Part of a small language model's weights: tied embeddings.
Each number is 500 + 40 x the weight over its row's rms, rounded and kept within 0 to 999. Layers, rows and columns count from 0. Numbers have three digits each. The size before them is the row's rms in percent of the matrix's.

# layer 7 MLP up, 1024x256, rms 0.091, rows 232-338, columns 128-191
097:536573553476467492539505498468451450421452462550474492476486541477517478493466443479437537567497493477417473517493493488503518456475528456475466507527506549498482470543524441480533453527486512
106:506490493449506514397465511428530587516451482464514524458560496456522481439465499516515452441508506451475512471428505568543561519463485479513458529407500498407455477445470558595483444523481540
100:460477551457573497478540466539506464469583461547526505523451471546535561531551511540498505467557430574507512524431525483481516475523469533525486493459518467436545444509519469490484525467528461
104:507510520451532474522462588523556493493541478459511473529565460467515539516523500456496490511518474515564434504458519510530564474486497566463492464426455503499466533511486522457513495533507475
101:472458515524457475514440455409500567442475539493503513533489538457477510459491471505518466531512455552494501538536445503437521504480513499536430537454456470454502538432528514458444475534621394
100:518460470498489525500534481567526465466463439519518491387497449557539436538488500499493534454471483532522505544527487453395515560555485551489493540502453537563481545512400537450524500472533507
096:506491478497443504487549536462466449485500475508518499507525506512423541449454481457479541507499449483550541475498526491531540472442473487396506491516519545526513526426482446522552541503537470
093:508528455489547501500478516502488568424495574494460521444497425479514538524533498560511460434495510500509443508515540513446514421521580502479561478581512513432541533457511568464424497486486533
109:474500462513519474542538488473586518455513521464478538524488471512561479474459507405525457488552487525486533493507519497447490524555542481507522476419556554408539467447497513516507495410492538
102:440451483454533489529502499475397438465488482466556478529477439510446492547509561579568529523514470433469481521542512491471487456506513449450533525481492476496515492439450539523544486524515529
101:497424446499431483525544490493450530477486472487429534496576483473564508577469554503499508479601492489513523495469471464442571497472517489521461544453442535537512488508418495479487450551517466
094:480523530477512450530464484501417516467545591516484471495545461461498442506498488507549530516494532530464471556529510477536521524507560505476524468478457435553532498485453465512544473451437492
099:506466479552450527459533499460526464573474538492528414458458457564509493620502486453492419504543504437520483551545492515500535441438535584505453566448475468553471531494506475512509491490402520
097:507509460529510517525495498472533534560533559444549447460526436475492476462552547484536481494518444449439522510473499556539527529476498516455525483444469554495572552574501437545506531540463487
098:491530571499481491481554532522625539435511490512491524484451513464514502467491501545435445455488437501537451509498549522514465508538463471521556586465553577470524506562464491518473453525582532
096:522547473553592516497486609539521465441491464476503489492494524501506524462474510406482433492519573536497515514602549580515496478477469470494425557495513458502477494481443505524552485494541430
100:481518499507493486486508515511532508583454517462474474417483572483518559506561505469483480506502489568578464460544589456482515492571572501555562455477453542562581456392515493519473465453491450
104:437511513498520485528488480506480470554485484450513570494500486529514475500546529446492455463535495478480416558578471474424437524474479479474558421515460460481521506491503505471454543450594460
102:489569535496496569593550482462490547432492528448513562510499605461431524507563517519442518527516507538525495487483464490368497444545520517488535538530530482479465507427530488450518477485524505
098:431538531493550473487496516508466602457515460431602433577459559471509458460487548528404510523469521546468480518454506499491495544524483526497479533534524516472532475472449495522540473582540489
106:464492507494487495424511560523501535500516502494543483528543525483542474538467563535443582500480544576478447450501493447528514522458512433562483535470477480542453452516537492552477488478515626
104:543500420541508507522490513529438392443458525485499606490565485482477529553495516485543451526437559465532488520537583562531505587481513488458500534516571478528477514496547431535465473538463477
097:535501463485485449507563466599511452450502470555520545551489435549482481525504530454511493534530525486562391494563537535459525443543466534493522518483528464538519524572497548432498494578531485
090:454489506524485568493515491519440507464478551512515492509550507484473533571505554541494531470541554440452509524539458517473598539483468454504512569455542536539498484467471517424407476476463580
095:494526425429477443533493507538478564483497514518540503486433486576439540557459527482459514448488511541428454453458379454501459513490513534492545471583496512497483536476551525447573533570488421
092:513540459455508457515510499521530553497448502419497552538484497621482478497467447506433570511524496549549471514478553513547511561523516515529502527548558412484537489526577480462492509539549550
099:505475525463503530494520460462488449515491542481409498511503470535504460476520420526409481402480491544474523523469482486480489547505511478487523549444470490448496508565511496533484478532475457
100:529430526452585467504558437522489554521489555424519472516515491511491502541552394553434490525432526539494563556457520550522492522540538547473368605527507453465499483500509476551460509547566513
098:371603443487585479538511507484565495519510520528553444534447445477458529545539495533451454489457425447441479516551484467520463407477489447455525540496495513522433472484549499483487446530551573
098:467586521468538559494476562491522474535415510515422497468449523455492551526489527428361441520512516559529493457482505554486530510519475489519517456457542432490509506442476538557516539506518490
102:496411476514515432469460486491510530513479411534407525564474493462490519522462469461518505470538533499413496459462526462519485509515507483470506569491540457529526547520522439469440516556466449
097:464543574449495477545421475588594420493457495540515443482517495457481520447447494408470492491492482490585477464512526448509491495480506534523541546484542506476520502464485531475487472438487474
103:443549491506376467476481489470482468480526387452524467562554500416526557514525447512489561505539502481502499478526501433446512560563539511490467560565430553481461494569571542433518448489472493
099:493508510511462502524528535493527543531506498505503422494496516566491520515518494557455467472488499496518486515406509479511507485539550538526541501544521488524442525569498473473423526451544531
084:556510456524395546528481514425501510539466501494480495478530523492505416469503551415525516512393535460459539557538518448523476452476507490464453488500493507545537486442418537448507530535499497
094:434402493518546494535484498439521476502512496530487497495518522564512506458505545572484464570544493500580492438515450553544544510457529435567520537507443506463559536531487438519429548534469459
102:498542507548454523484542547523482582524520520457530502544511513391539541516595506456517571543440534492513536501549465457522549477501538581486583465498484506464433439454477454432524525462472537
094:499534610459486566550422537517509484485516518513423536570472445514552497499479500526529494477557517429572457560524532450492506503440435492480528431452476571504545550500541487548487500526493494
093:536507459504499438538477548521462478520500480511505495532571440534458457482465510495517494492455556501529611492493471477490567447484460439490470497482491509495513495489493456445514474510488529
096:444485491490495496519482510496509473440475476477497476498418426473573412481516489528468483489574468485520475484540463504520500455535495494485546515463427502435473524563498430486495501432522469
090:486498472512496575565418475474481527517515506442567489534545541582540464466495495470596549508507467536534433552490459486468555557513526542564528494496450471504468536474495486558523524557547527
104:535454522462542466496495497482441558645525515529521521490546478455535466479463525508509506515494490444518473439468561508411607516468555534507481482479458494473436459434477505558474466525477539
101:502512574490466512469559490488479516538477525459512498446477396515527541487485543514405534461541529425523526493483448614528525504445516551493556421511532493500473582466488500453520486521446438
103:407525564497477490432500491469447491498455479469570501545541533508565551492496439408498408513500513503466495470573514502513473567469577451541486473462506449485532516499441478477501484544482504
105:512486543461509460437529474583532492479459483520489493511506498463547469461565499384527434544477487497490534553474516552545447527460507547584497516504491508480616537477496476454473501574476521
104:608460474486551484523489447503484517479517507493496490490505529577476531542546477521491565529544517481529521481442439473548530514511510494546511501527462470484446533553439554496565455496426473
101:567507544547540452498507437553412514621515533510471480485495552529552537540472521527528536461517518478430508508541522474481539515432505491542490474534514554528542532409521456522486484511470503
095:445539424464525499498457443454536459523393549511476482548516501493490411446471536477431563467434559440501462538476540542535512451528550467475540488491537438520545459551546487460439552506449446
107:488477541480528483516470471466575489475542545502520541531523498493516437539495466475456520454495506554529556475544484513473451543549538490508522474505438478440476464540571530441483432429503503
094:541449435478512497516498544422502482432532531495611535487485483520418543479507532495490496543442508489487519469426512493525526537519482543526463518434437491464479487539509449539475547575447438
096:608562497504457554541427403523472501488532458470469490476549497477572555510484490453555451589518537580509454571486507446547499430514526481489482454474469443578495414439504566557432466572454539
097:536517550425459445517448508512516519483554475571462470519525563598493472569474538485468513554517514461444502436426464467422493561443531517497527490534523471562468440523511506542519501551504491
092:490453509544476529497500564542460512516473492532533555559465536425434448453461458519449528478529505473521493467425472466478529519464510442476494596499495438479526492449492556482484532507540530
109:420505475511531436564453548499464467537517482494541467452512503459525512473542533486414536530506526522494479544528508521543479509540415483470486541483406509641521523538501468433537525517477547
094:522462455441548550524460480516463500488491489476474492477418481550460474525464451470465502441434522464514575516486386473605461504486547461560523484464445512482485493550597423449535453495549471
102:446428469513500502437495522529468525554527504482437504456492493546547473555462490490567467484502494521493490482495486465542530503401551484541541488519504481563457567489476544515457451550497463
099:518510411467437505528418419522477479475437552534544524505552484535431418515515491498476511503606530459505470458430543462479544580453529498480543474525492558562456473431473485460577493509447533
097:503518557504509464485518517487531574483537532504532514523507502502499464559599537501477519515542496457504482481518426492493574502474513591529501485486470459515442497460565477543478503495584541
102:482530528604488510455447485508468465533541513489422556566516538468551495473566527465598466476510530482486516423477473484524515540470460509486493467526548441479484502520468547583456490483465498
104:472495430539523442468506493465491493464509486542447506420454525520527506537474482491499496449520469520471564522397457550381526535438558547464482539468429480561481552451515501479495503570493499
088:496418488513467516461510478471442476490413556469595505498445445566505498568466450507501447496545493466483464510493461523508505454529433479515585409500530430491521490519514446499419461534460504
105:542483510461445538441526488487490444538590577528491494576513499499518426551510479494559472537504501479464481478577500511487535519531435519469462462573480477489524515556394485498450445476563474
103:428466468498486503473481527463532504444461495511524440581514451512436473456489534425492491503495422504488495458541506510484569496475526520494493457414500553415561467499492555544539461481482481
099:548510492514511431435507545512538448429494477482444449479525512484516485528476467473486509493486509458499415472554509517502549518464516530561486499555453464582439541504529399536488478562596546
097:507431511561513563563528463503470495493431490526429479533520493496506558448519470480529470425543553492471435518510558513467523458424553467534514467495555530499507557481493455580484515511529551
091:423483552467558491490491443491493518428475494467510552572562513483538506510429521495502463517533576489533513468555475560535403449494531392518456469537478454487513489519505442507505519568553519
098:498551511532511502536509497440463493619511528463563520519528485455488542502537431499466435498515564478489442439474396523519441490535424487462499558541480490556443491478526523516443490510453507
097:504555473519478512464473553596443513440473491534437519557533616551507507565499491580512506462461510461501544536508512518469482519473487518529510510479492564516490470522548498556499437528497525
101:489475482531543525520467430494454553465490469504571449467541454544528499501520488488432454473559555517498456560539563540498443580515485538569511530475473495482483551447564515491511553512553498
101:506500483556490459518492563540484550520449525439474453483480539508536466470530475489486459519512517556514468557547530539459540526484532446468495458470426497491474492407512481469508463567567508
106:532503510498519514497483555457467515529568474446497513570526504482443516533591450447501520491535515494498435464480457557499467451522425474485443496513484501560505556410568473464506523481500484
095:446381487499448477462473508491442474535471550541526427456504593486456452505494456534557500488567564457534522427557479525477487492484440503462448593481517409475446467564516497480561478494493478
108:508543450447572574498556531493527521490504513530561538469500469560512514498555540498473507494504491503467548457592576481546485496505535480472526503542477572555428510459496430539538465463440496
101:522544495528530483513471520517543491483487470568466437488471579526501551500567491483516518522479502481491496536490519452525461550485506492458578418525497538513534455484537473480501453490502540
101:543448446475468551432512556454478473494490536527518485560497526561448501458527515439492454478545509533448531465492500493438554500558544423395472509443478496493558543543444562440482450566458559
101:449500541558536530546502458486464483455555525455483518509451420460548526572532496485472475499416478577465517546439487485476475512541503519471422569516549483499465453566571455462508464546519529
090:482520563425470463494459464575423441559508492446500569545446476480437527507486549570507540490450439422471532494522453478509446481503539538478501507551489474510471486488521585480508505461527519
101:475521452379523475495556555503534574541448440539516410486524540441457496445377546551535531493554525498590434490506478464534528511466503492528505547535523427484504468490433530487550499462526523
097:555440458450550483524453495491590480492478503492512529460543531501486496473448482565499517464515476535543491455497513482530543501375438586485552540532551524488537439519497525537502412475552510
094:490516495504567521470455486509495459457488529508454497451511500489502524541511458472520461470474588479547530446496494471517571540510437611499513539557501492479540521419503453510465453514538439
106:465524516487450533475509513450509527541442469551520520432508523506448432493500557471563507505499524493525498474444499513528541485545455498509540536478506472492519470431536517519517429405542506
105:458424458462494491440540486531497538535452507482528526493480504496484480427430567522548478583580498590483463486451441568587491567432571493507542457487515522519508534541479404560471474477460485
107:503456446465473504506448503484472513517455526543558496465430475478459421500494545582508514526432567500485470426522510577461534483522512401438421542508549490507484427495402526442533544456510520
094:489467514519481480536473496523554353424492505478548448513402510590450496511528533502511512491488497478551480523498544489453524485501482513484480464482484526484448487498513483496519484497361538
092:482454475559520555469543486459446498470443451469420404525495505468493493450485442468569522529495541530484541524462511472552455461442468513451494467538553537522523588502452477464433499505481561
105:468483489517522493478534472488423489470505497524439516499579449504489529511530484427437498472526503528465540515597544511500553524455522469454504512486480469543515493525421475504493531509516553
099:487466572496481538427563479471451500501450515536536492480425462449503532530471558442451513527487526573523425543498475431441527528538486483515526567522530487544514504508465526533448544559542492
107:494522422574442420488517510411482541524475499427464496513550440486528416512495498505525468462589480461548475501434554483554543518442500485531511475591516525493446523482525505438520468582550508
101:524504509457483536402502472491462559570465491484494521510536487528483450484550571551505472517466474477520464533590495542517494533477501439547507475487438514435538513492500493553429497457516522
100:447486548572469519525503538575558507516500517478474521493422421440574530509504491411464527538464516462532414514467541457408581453509542498502515473512472504520486489523453448552496461500489551
103:502467480492529442489493504528484557543447462508532499535516481500558533515465441561530551542433523491543490438498509535497504518530515490496557506448533483549549561509498452490447490470424518
101:474571548474512548454477523502461445517533522421520518529543470531556523493468495516547536461447542490542532472414486425469483513525452580446496509503499530473478479546497473474486480513525569
104:457462440511432507453504404488499461468522507557523574517566436505532511510534500498512475497524547429549496514488552532446501502432540552415517485519480460471475484542540507527457485516557515
095:465541489503501496457538452539553505486526508529552617516507465480452469515496487501442460534547444403561459510552471463519507411450507444563581482563518482396538478543447547579552495522517511
095:521543454420472479529530487476500487572549533435441431558464444488464564587506484501517536528528397501472487487513542552494498449498549494504506498482519483497399445489519492584495492513533452
111:477476536409450477469488518457593520531454525470485552545512501526444382513557484578506540477487560533517459547513468466433500502550520629492545496468541471506478520526503515476527477418476438
107:506537497541508529488451425513495511496448550516523437574531567520542593491489521526471500443459537473478553509435457533585468446559503375536500533440534478515533498487429501520492556485490508
109:535518501451466467497489537491481514485442491574557514485385437506521574402504562483383499522538521482505486508486502505512557517487451531460567478526545530510423513484520469429480526488531467
097:489518515557540460447502478541495578483505472510501460539408490495492458563527482570436516455440528549513511463520508406502492434472469496556537577439463501577484494490525461471512550495468486
103:519570531520517533513505491459403473475467503553507506466476505445497450486452525547539533491495398486528479498567488489468541467450487505549467410437581460511462558435478451497481538572569535
099:473398522563421498534571495421549527476542460449467482468484496500516497388505597491425448512393502499555519536490516465520526529518488468549493574452508517455513531553473470427500476567508559
102:490497502523507486433530513478480503421513512471552539589489481525503555454533490515493483539504520512550393469464514434456553498421533498589532507503452485488539450494526531513505473489499487
103:502541458462469474491553551504461510558498438436555533516494504503573412515478468546459424480574523446491468449538523514583524391448522594480415557507503476514406526484473514494492440431520477
101:420479512453459460511503581429584496458509500491533511563533525475526478485500498449558542504477500472525546516571506505558473485451457495437532484456481544485490437507471557452552433470524422
098:470462456548549583428493497513558510458486551474461523484475532468524446505530498433472443496523398465537500497467523440523469538497470546589503437494566507538514486501508522466510459566501490
101:473514500505520456474418471432501506509509484532490547507508487519497445525495539390521518446465530432492503523496454493467554556570486487444540512517534459468497505455422526438557479421502438
099:534518540503515552513538561504509538494515475519497528434567462475515469473545535462524468514488519534505508523543526489460444487531522469492443470477480467542489485512542492485449451435482514
# layer 7 MLP down (transposed), 1024x256, rms 0.0237, rows 232-338, columns 128-191
082:510458454526495451456514538532509484528567540476601505578499515458535543470439547463493438431551503532519482539506476519514496524453498482487499549398539410534505527411487519552469426554518449
104:498514481568519511522467543504455556542533513434473476420480514487500388498469489462511525471558493477476490510502510491449518487534507512480505511512491443524514468469474450503518488529487479
099:477540484564555486532540539510483452491480544509599499403534481491546561564467514444595432536468479491512527506461564424556558493494486472559481590464437482469464484445542515495466496518461487
106:456463547527536540529547530519535462531553452442530510493527513587493557500528475470573473498466508520543481523527499480512565456499429482505544470411553475481473471503498465524466549510471544
101:498537496539524458485424475527576503560550482425505511485526504548421397520491499505474461591574475468467438522549519448473497519455511449522460494504470473508513500611546520473491484566503536
104:430503479498538466493464549502427430545479456502467507503450489426503557460370515503526489534562555513536546445550565501460577486448534533444571457495488504436503471480485497477479522489493511
094:483534447487547505507397556529510484441523472512472387527525515534501432478474508512535466481544501571559497483538544448488503547561563494534499546437547507478492492547514505518493469506427492
092:493494554487470536531559560535494382530513558512486559480508545478485524536487489464418533484538521464473560490526491461504540457466492529482477547497518497536471486501495515506524483531491497
109:523454487512448468511499490525498571488534470547554545526498491502430483515487458506522449495498486459536457468511492540562510509511466522490527445477513520476478500524513513485566525543494557
106:507462534492420481520455522533531554591467449486523457475417563524469596478503499541545458540467464534478514492554464476481557453469535482567493494511513584415577535500465501428503544487460382
100:436469531560509570537415501514527499490506506453468494510481514561340546579454442545520449433498468456474398486530440406503484554536524456539487476525562494524532514497557520508512473529514432
094:520457490516462523537487454496524414513466436452517482580520464500532514445494561423472544429486433507592569524467557545508468507505545493479491504467524514477498476488476488575444519485526550
102:517544483471491529407530417521505464475531495468510526489534435534514476485478539487557486535494443580460481476582482370502460537523488488533487464481536580453572517508471494553457514522543513
099:577539530497473469458508535552448536558518515571540430534457545537484504523514457546456557484464519572527500596529509458476499506510531513489477524471447530563541399486496545491486456483539466
100:397591509503548460471504499545468457577473500456405538449530524450557470421448493517539565552517465465488490419475476516524497431461523533468480491485473535446521429435384488508481527451534537
092:502481487462441434513527492420508487487547477425537480479457491516479474421555486549485471460509527494531503549457521588506550511517547565411517514505402496519453532510517546554410531461526468
100:472496534465566511470486553485450557422561519525500457517493452509521628450504464459573476546494453494428526451494446512526520482540502486488463523488486489444517546486440504615530515446561502
103:522561510519556531458510562493483502469483549470490538500459467524477481518491511568518495500503538536515518485472515497529488487551422493465496477491515542473428457519501532497463486471472604
103:516474516535426455522431429500494525453583529487515521532503517498457517475434510491554482525491441531456459534517423555471465419485443452493537469526484510502497498442523486462525494545501504
090:513525411530489556503501542531531509412518462507551502437600513493494459519485472469567526460466447551551472549461445517560499560470555526462502501471451598473450479464561533574500516459529552
107:451526510534519518553537550525473530513494525510412508452498528566484575573517552417531483506508414427471545463466544531510498479579489529485555434532502483462580463460554480484477529512503498
104:470507482452505551496464475469518505540556476398507470570463514474520573548462530465454452488478503523490628498515505477531465516489533559477527495494565504491507520487452488436473435489533501
096:461439532519518561462522544497467504537480520519530504438519556526505562534494458503492415504520584495505560491450467465516517516576557569527504567417516528412477480465465457458574497474443538
084:482490528573539489498496456550584512462489522518496538376496509553468434482533537394411533482530508540554528513543445513478496516522562459530451491485488523488484449540510547543496559470480517
093:576451572542543509508529567511491420481399525518542520505452523504555505382472553528533535603486452472512544485548499544483468421501553508557497447458468487520531532440485495488427461516539576
096:436481503563554458488504458512460516478453540479505512476534462533539530464504474522403441553482432511494542580527502511483490478445539496482472522494491548496492479504433501531513468569441470
093:542548477602507521530536583463473535481495449455571574415526512459450448498496486529448512521539570492482441542550552516494457498509494573534467464495525543492458519526496476517433528505516520
102:457429527562475500556465525539450440462507467585539530501464464501397494503486492538564549474513454466527398491473460528498496458553467473532583472538480446474519541512476465469517492559525459
093:543529516521487561492523570506477517494519501436459512543542517529455493459436489453481487557508523483432563465517459489521468528527437532467499463574514495540528492558531502548507561475572543
098:551472502538592473457605498518606539488522554499478533492556498522455475495503534528493563499445488506445496471372482534500461536572481542429552506517507550458534497542507423503502503451551515
107:559573470563491508487560539479387451469480544468480495534518467528476445520555468512405449500528536508503524518514536545488430478514510461486560443559559475545464492459503521459478450463536512
090:530472474526531547516543522487472556543545441478448494558468522463483578537539521583450489507509506503470517573561464579501491425527507509448444454475469466463444522509468494494518559574442508
097:534513483513539444496435560581531548437487546452474463426590510432538409588426471526525543455489521531496425531478530477480521507510540522464488487553547529472526553478452500515490483503399503
097:470461460514438502519528559465570527404572558518527576444546499518470560477533502434492528523563587476565417542503490511451516450431536472568511568485520502476423513491493479491517515494490529
104:449444521504516436484523473491541558448544515489494502566476508541516573532471415556482499506566423502538480526533484528503601527503493475520492505552448439461451544523549466494536507480505451
094:451524494488458483483520473472456557483533500476502457478480447492521515488365447475468490431471491473475451495476516516553408426468521604476516481539571555508491468580501519470531457462540518
091:475475495444502461408483445474524546421481499504523484437539488528534437538595509549641522530533462429495534466459523533474436453469531527528508564456493445481510578507418447534507456485537562
095:426388468494508562497517537431496515485468537553540472449477494551503565549497473547487515530492514513484460458567506542481519474477511529535530520488492447485501451510493451495532501471499585
084:481503603421541503476532474454605539477464534477510514479425575476540504518469556435575517429468474486523460519553506541443517570534442547509506483510468459455505548449529543564470487488490548
090:484527501482538514466451493482536566520549589497530539514522506478450519499531528461510501511504540552481398497526483549519502499436537446528506437489550551567557480407564462599485524532499546
088:523415469506486474477600496482462478426466497513522467497453507480491556521509551476351521529563533544446524473519533480579402518452526508447500539471483522549489526513537499475430506401484519
101:534508519523510518507471466465490529487432510542565532481444413540506541471480514534511438544524548557482511470370516499515526477540453525470454546462500451483519471529485480469482531490430602
098:548592501503502473519490482473463513467578467536535447478488499501548455473507482468514427511431488463524526498493556559475497466558482461506517510569611494470480508496516540429435505452468495
100:456508441470531506534514537464492475527574611531530508495492463525538545444534526605451455553510550495460492514483519494475503512541506528487529513431477473575508428532475525498528486454501471
110:482470524512499504410503536458472525397520508487472516471530459469488508502503470433539536472438543502441496497505502550483467470554468489472475500550522424544484456612489430558508497511438507
102:475529480495511499458445507542532488474508545399522500511525465442562482499525503559603439520563484516497513548505479500520420485522523545539433535580499533499587496479475538545520566553479476
099:510472527557495491470577500488483470480483437577474526508507517491540452526503506571505485402460550521496444562486450436436547528502536497503469448505518446422452526512455587502482510544457499
096:454496527540471461446540514549420556469552396483452580478468553509476521489424516504372453525498500586538515564504502526503525477493497485492543543454547577494446545458533482508559440562554477
105:466490453471552480518484490471491499529433545518485434520520550489490483433477516505502456491519500467530397639464513563462498543531505524506583554425496529510511469492525448520467502468468529
085:552509466505470493491514550493536512446500563447488483529506566468555531529516533430589513493488557490517432441540438519482540556464437481490516578496477493500415550493562441551528528424507518
108:542481509498499491484473590489551515453482505543530598584521525559574528442467459562564523509516403473464552552507451519524556503532463446510444456505407452493470483499572467488496469535525538
095:503463548475538521510548541507550468502444503466542487489568504405536522524520480498566416466493525527531483516541418473572517509560453491475434531496567484568484562550529491513479464423459496
105:414508519494554508538473487467482481553511525505431451497490504529562509562537510438453490491472479508484558550536532497486517519519446507461549431482425563528454523551559507526548527484492461
111:525524545556533449451540467511496483538448499427450512454503389510471490462531486522408414489548533458504555495508532506511541491520496533413507512491490479491547521480519484483483507535513486
094:489459503608514437473452477490495474458486488447495540517470471438513567504525515532517504543483493568411471515523555515496406515541518514444513559515483489526598499463440464545449559570438582
098:490531490555455477559467468535510504431503579501494487444439490511477591464437509449505510569564530492526473521508494490476364521578524522504532478525548528479491459475506449481451535480548463
097:434519514500493519468538544480440533518442436502554573625552544487438488591403460466444489521514544547472520483549574433520465486535482417505485491518520481532538508601487520491508492475534526
094:457473524432494525470520407472482430434406538532532505494519495504535402532461527479536456542527478571477561533442567528487440545548487503498479546497579561491490476497476526532546516517550495
103:448577505515477443557462555495545479531434455503475520409461530477476481533470443496506477521452495479522464457435511495545475461497549467589546478536486493501493452476544530545598487474564530
104:463541468480490513510531540512528520513504484484432504514500470471524434567515457591449499524530481471514552501549513505503511504542515496428543417435544535434500487489545552466512482414560472
085:540422514585560488406434495451485526560551460505533507563534434552485548462510478510485513495449501521582516511490497398505538528491475487537469460473462545441574541543495533534480486496532499
103:507515521523462515530525544501465456452432478492535508472515474529466468413494512453580507537479552446530460518532546590582545444503441480512553501502472492465563452455526514498438443491468463
099:554451533486477495519487557507438470493541481504509467463441523497498532489465501495479555526409524547499460454519570534583472500526491493537556557437515504582613449482467520434458460520439529
106:544532456430533526591511511509449484491567525588500494482548556467490546485556471553553517490564464504514497487526499538422496491478492438489541484463495496482517455456500463437492538504549507
105:554514542498455434498470518510529465479588463491495515497481495491536487509451538489511488533488434498514491468524510496552448542553499527499509546534436446560505464483485446517556599482454558
087:575551487559521480485482555541540498503553446456428506466494475539438504520514544430401495454515565433483530571568482463463510565525531505534444558545459481534470480506470512429603471448550503
098:473484498511511550462519481469452510436475522489440513504493525499548493464451536537533500458478484558481526559477421493534501471465436496522494494450532493523442513456500499492416449518508514
092:535466528465476516517562506449490514548535448612526530481475429497522519497484475521442479549514503477452498462441506551445482451460582393516497496459563529558498472444484458523507458455463474
102:524505451507443545495447508472518510524504480510553562495426527551482511505511514498551554488450445503556568503455476513473559501486530558526554466528512488518455513526446510596482504440480453
100:516496406460515514549512538456526524478532503524566550538454484500482486506482476508528475602505501370467498501506584427477549537520496463441561515557511478472516482543422482523532545480500525
098:501481515508459474534530494517490523497545475432506460412516497493456465518553482519470473464551512548510575557478514404531437513518432468459474388467466442547548499519437517521458498527515525
126:519564536493557516568515474452555560519515484448488534517468419509544526507516527442417500505456401506483457547466541471575515532469568541522514398515466539510541495466496510539446530486510517
114:519486508515509529528475526567535536575480499502610558487459478429544482485492490538481531432459487474401473533503538512587514451539521521474434433493569490457503474489506504494566409500511463
099:478506454500444527485521553509486471548518536446535544511562512497528508453547552540557444521514524475500603437506514456528517496507507493559582465478501467454478538496505485518498504459497484
100:463459510437500498500465464542609432480560448539515505502550482524516488496551545454534491495493479501500505525454547477550490445483432543502539537528452467521504539549528517489532475475421498
097:544466516565554446533524428499576533494487494476490476427426501540534469554457512437459480575545520517481473516481531451447504485522581510489464432508549552578527455546476506540520555471486489
083:449630480556512548456466555408537496410530499543474524504464523521493527511450480458508446489512526491516436459545471504489462552511489438512541501548470462426489511522503472496462529526495566
099:429432445489507527587484528584522521569486499567520535527467564436465512479455479532486589422508532482496577462554470479484544520528460509457579473525475553476503481538504439556484509492508531
100:520504488467475439509438493498464529529497477539480551532544416465515509488451429423512527557543520548547488461493512469464470504547436435408417492452585533509568522528411483499567503529551484
090:514503467530435497505485445532500495509533478454513487453520529484500471436510442493503561582460487511444533505497511479439447488497545480519493481461512440553482504591470501468502591500559543
110:491441505537447497510494501433490412513499523502514482464581477506442495505527495474563500498498460598473518486460453512484481477456486527458501439462493534546449525541438557484532506495530435
112:528553488484453510456518491476485424494536441485492475442508464468485504478553528524542493478558577491512491455548533428465516532524569556522513490495506479558478474441523533569441547566537514
109:497389474469449638481452488489532435632503489455483491485518558422458420470518502567528517496538546505521509521501515527480526519558486464514472592518563440554491534571520490462476496495430520
099:531515487534495477530525459482497573475475475520488508527526505502483544515425557520548443436518454458429549506518458451531505485542469478536520458575483522511493564549503461502484516481497458
100:557478550511526458508503522556445509436516470547540555506486564470561518463457520445462510440458485528557510523408496502502499527570547513529594489552539493450468538479455478540528519492530475
105:510436413488537519487517590483539495553544496486459495485444605465539413437506473541424516545494574417418519532551506499534483459395548552490524470445509487543489429441501474457497540498434503
094:468535518565562449485532514512459496541514503478498480542511549471547484430515473492478482462538490485444494449536435463552455483517456557458524504522549513531499491533556543498495500479467516
106:546527407523523538530520446460526500554509488489416526523576462457491506401457528502505504463475497507420512482460510504478571489557533523470462536536532535543514484505531467437507511518512469
093:475487411529481446471462515484453468508463522480581466523467489461548496480541463508456532473538549499503428537536490572439452448542527510475470433443512588524512511505469490529530474519465493
100:472481475497528374515511473445575536520478530571490454456555455425500483540500528591423487447445557543493573486518558454473446481475540507531445472436483476469467505450433542550538487460461561
105:542483541447524518479494470449553444479544552478505451502569471473467550440519535434539515435415547565484583522516516488500520533502476561555548516505491517462415462439518523514605595495495524
095:568496484517472502475503513497568526448501473534478420510503497521445533514522575503462426471502508473511441525505506504553436571476521478548514468463487467501492552469561469513466529551502425
107:565521466512505485491559506509483453503522491530490506560446507491528485540497480542548549493423501498487486477558467502503499468533534521550506472449565539505500551479484541555502469506489492
087:495457482439510496450465497479535561543563555545520532488509508517496481474482492467523486496469506578458493516465541450488542522521502457433480547481447508553509448429522513488559533527481514
103:493455488471462499488464507562555462483414551500511550510554576481468513447510468527466435446485523449511599594498467513549543494473459537494459537521461456463614568547504481472523437514496502
120:421548477505560522481485473431557544514536469490555521473505520487527439442547566507548457484474500531594543409503497470495483499528494494587523493535526528483498508511512532494471493479438506
103:480584456554520575588548525435478447528484480495455468458529547541543514545495408515531577515447492486469452468560470536459471481519490533511554509442407547517519478549422506480496515491447493
117:481490521486535530489501468523480543470523538447436450486447478433537545530468485514412552507561534571488487564582490496496461494500501507518562436472470500548532495599493449492504515484518485
092:442506558428494485514508511492483438483450580448525538436553519510488532549503550456455534544447541458443536511469590529480566513537472517494540510478535494488440456508475534530500512490460493
102:525559492595550466494499529477542539527443503444533472454524546525450563570544545349451465448464550478493506523501511447560440536462515459467460555514489492482524461488501469532489597458551537
091:480492461525556527460486438503479467540472439545414497540515499536481406553531460480513534446481568443558532508611506534492481457576501499534489528498495464601482532499467500577519481531498446
104:478467539492583544516546490482504496546471485495570505442447523513472528519537492441523503490525461484474544519517553491509475564530538511478444532548437560480453469536445481509520424490529552
114:473509445504514507474436538456455492517483454479443419534486522481453506518507620520527397521581478471488494564513445467492489484484544439464457479468546544438565503446441476507441532530497484
101:523479463522515449534514501517550493437522432446590541514534505531449530548501499485641505541462512468519571524495444512513540483518453483572484490509536510514523520497564511465545506511502545
099:481552518466441542505488446528457500530447495484540482534556469440554506489529513545498495503440544535486513518469511559510542537493453568495490528595442491539476477488447512516487520491500409
097:501509503528577464472576462525527521490479511553536554504501545508457562492464466493489462534532494528491481532466500420464474546545483500484603485515429479500482529489489473562510543423506496
101:630522469563430528534499522498486510533479431443519479490555530548522532478442559504604528484459561428526453508555497557522508503517514464453390492480502448462472488460507515560540477548522478